Weights of a small GPT-style language model, trained from scratch on English Wikipedia: 10 layers, some layers without attention.
Each number is 128 + 32 x the weight over the matrix's rms, rounded and kept within 0 to 255. Layers, rows and columns count from 0. Numbers have three digits each.

# layer 2 MLP up, 256x64, rms 0.336, rows 179-200, columns 0-63
109167196173150168119109151137131146163182130087147087116133148118135126141126086089105118143119093089122136097123038104174109151096134145121123149133138114149062128154167111150096079152144136
090134107126103145095157094084116120095142143109116135162120101125141113124128121105111090116177121166109158157135179124103141122129097105147137149139142131100164131106108144124134096125109057
096142138077152172088094061127120146159120129173152111117164104081172115114129129120084092088154121203088177120138173125110134155148158136162176138151119102115137099111125102132131145160128114
135104090104193084152154181123146119134120069077143126078134092082116141111165130119136129111149125148126167084110099043109092139192102097128115165134135124117156155184114140119146113167097098
125140137110160114097073127129145113192146133104118098146076063127190125101144084133134171117118115106099150107143090136121109095144135099130153126164120136105108085144132108137186071105118142
163134154095143136100143130144163144132141153089175122130149155085169097181091139139094081083148135174133142144197143141152122111140123085131054146117099168125092120147128090134169191162108143
091155083192083154125185137152123098122117141160101170115143100135110100136107168144059152055111141160116143125151155098180129122147136137183142121187179146180131115104143148128183136158128130
125099067094138091137139151128110070124061100130079150128127117092160090136164160166140114100117154093118131108115130133104142154110082171124132118144127116117137094196154130142143120109139078
128088131180166135101124119142114077142166153136126114118153139172161110128105133083180161164127116159167135156197166143147102145111078100090155136151158146077158082056077129120084204138148130
141085113156136125122125137111141132143147161065126130163114166118055126096151087134131160126158100114099128113106154111119131104056101121113113110135120119148128147108075089157097097096165100
070134149131114120101081155089176195106081071108110176128160168126091139109151136118154126114098156144179117107154190119104080134142124116208154117169079108126118205186154185073068118213081085
095091125080121160141151136139094213170065074090101129105112086104099120118089103185183091107155115125147182137134128101103121130124153101169102100129147100129085109093113072142100157161144138
098149186102124150142057185153133089154168210139142190138204030127089136127141145080128116130118134157128150126169108177125087178080135121141166133221167148167160121119152090158116184105102154
048119150150163086102153093139098104116154082146135136123124164099169125125129098114096092124126135153146104129159155149098170158055166179218116139119085076126155150094116102054121140151077092
126161184123137107141100133167142147148130120124134079157172166125182165110157076085137054113083099148176180132099146140240119079111127129163152110154143109133147177135075124074171134161185180
101106171116161080119191115136160120146120160140140103148129113163155070149100109133144174104101107097128113119147161133164148163071101122143177163102069100183094121136160136177155137130091091
126170136111158101175164094137099130158112140065098134116092096123124194126173090143106093121074038096152115151151143096111136158109125145148148093096114106092177118167091160118149138136153159
125097156174193148152060113119116093163092097118135184199146172155121144070197118117168145137109160134170165135098129087110137176167228134107116162093117073117187116109099119112125158193144066
128136145087171072060131149114149173126151125085116199182164112162158086206158107165107142119090127153139140122127159099128041119088060156088172138163148141108198136110108153068105160094102125
126149099109116185129147108123140136125156228103132114135100149118122160129124102078118143140115108153139087137126120121120112141161109102105152159203132082124146123120152165167157131135093090
098116118160113088058080103116089111106159167123155066134121153154114142055112156085139111112170141134110158077166119174152087118097151134058161125133096100163092146069121100146115131157086072
075057085110153097115111104086119116116116064104141117138207155218150142070067110129142133091125090140144106127115137136114090139139139148145126080180068098129183109094109189113145157165084045
# layer 2 MLP down (transposed), 256x64, rms 0.0809, rows 179-199, columns 0-63
092171119166154167187149172140145127164078154168059184147153106164098123159150198130147161170184134099070133155104163114139121114143109130139145131109094083065171139134161095133140080128149196
168134186109098152107152144134145181112126146126169097110139112139099157101112104024161143099158153141081113172117132117115090151147127139109146100148106070152161133046138150096156133114164122
117146100115154136158077134134092156134121120156110051113050103079094090138142142109138197179078105129128150168127169102130158081191061160115161101077165159100155128117123153157051138137159145
170139200143125138127094089142114140127169101186175131128129101071115166111134154129132098173107145255197180133157126095152157119148104134163144101094138132150158104192133133148155157080084144
115112081149102137114097112130176165106108103189096136173142137175065103174135151101161082112118146117125119114128159116152152113147149116152127130103162071088092113065113120171145127067093080
090112078076155110087108141108086094073088070138096142130155118130109159106121136114148136108197148155084073147101146148105136120136121122113136126144135149137146179104115143135131146203165063
136116162132123097189169132113165105099125116146098132183068127135143104178103100146117133136114102180154099134122076173132122076111113122136108163202122144162131139159125097107099104082102164
129128123091110154145154106140129151123152171131117103095141102113053135155130073082113131158172098122074151142152120074102083116141109124151123076157169134142142158070129107141090075120147140
122132126143079128129101110133115158151143102136107142124139156173121117083108192113170104119113131152133156160142121119119101123133139155153126141110112102111166096117121090098116100143115177
111123153165129170091130116114107156104154130096117114150091113110102055078143100000109129144126161200097170127152126062148098149128139128143178064052163115126120170068092118139112092119144130
115079143152074042183132114073152167119150144142115129171139147100082086176187063114175155049204115154139134119115145130116148047059140149157185206091088113187163139101178111133165173120130129
106131099148116136136140094096116119126191158167169090112140142100166191082103147056158084138090113126134176088130141117138117133100168121180136151112104151135119109145128124115146148082124126
094154106097121089114165232086111125087115078144144195127136095108074161164053130139147154142127147148079120158112119156124123181105099122165124125139127131066111059104062123160093130164149069
162157088131146154107098131122116185122144143119165114120096157110136122056114095115134062169122131145118157118087125134118130182154121142108113152083140147116147151132137180175102160079121147
128124082112129155131129075132122128094130143131133086123097100085128193169145099168102138063148166105087171111140145104085101068117117082105113094156126116146140096098174120136167128109142059
144151136157166178094083158202137133133097108114112150089140145130132109130137118103129162187136131161140148114143116092099154097111120148176125121118156153114157138109050098140096098153144093
160049160120095132054172127141127104138099097124096098105109107118170123158111166136127127115126101146115105158157140158118127091123119160163077123171167153136138148099160132111102140130063104
122128166075143081107150138159160136122097090116074167091122120082137128122140138107133072175164103150143126173146091201204164100174154152097097165137088144130156150127086175125162076113157085
145086122146054139125144137125148104089073139122101155133055131113118156108121109150100105146146119131145167156172161143146150110144098122090172113099125109155045137151126095119129141165120136
191165122130155118113142140146166127077064096147107169115126154156122074098136148036153092103172074145144101186106153103120058170101151103100079080134127132153162129078164107094147165131108113
113108152100121167124107150168113078074111143112157165120122157074124150122166150089122107123181140080085145179102104126144142127106147081068027063107169177147152099128133134166087145100134145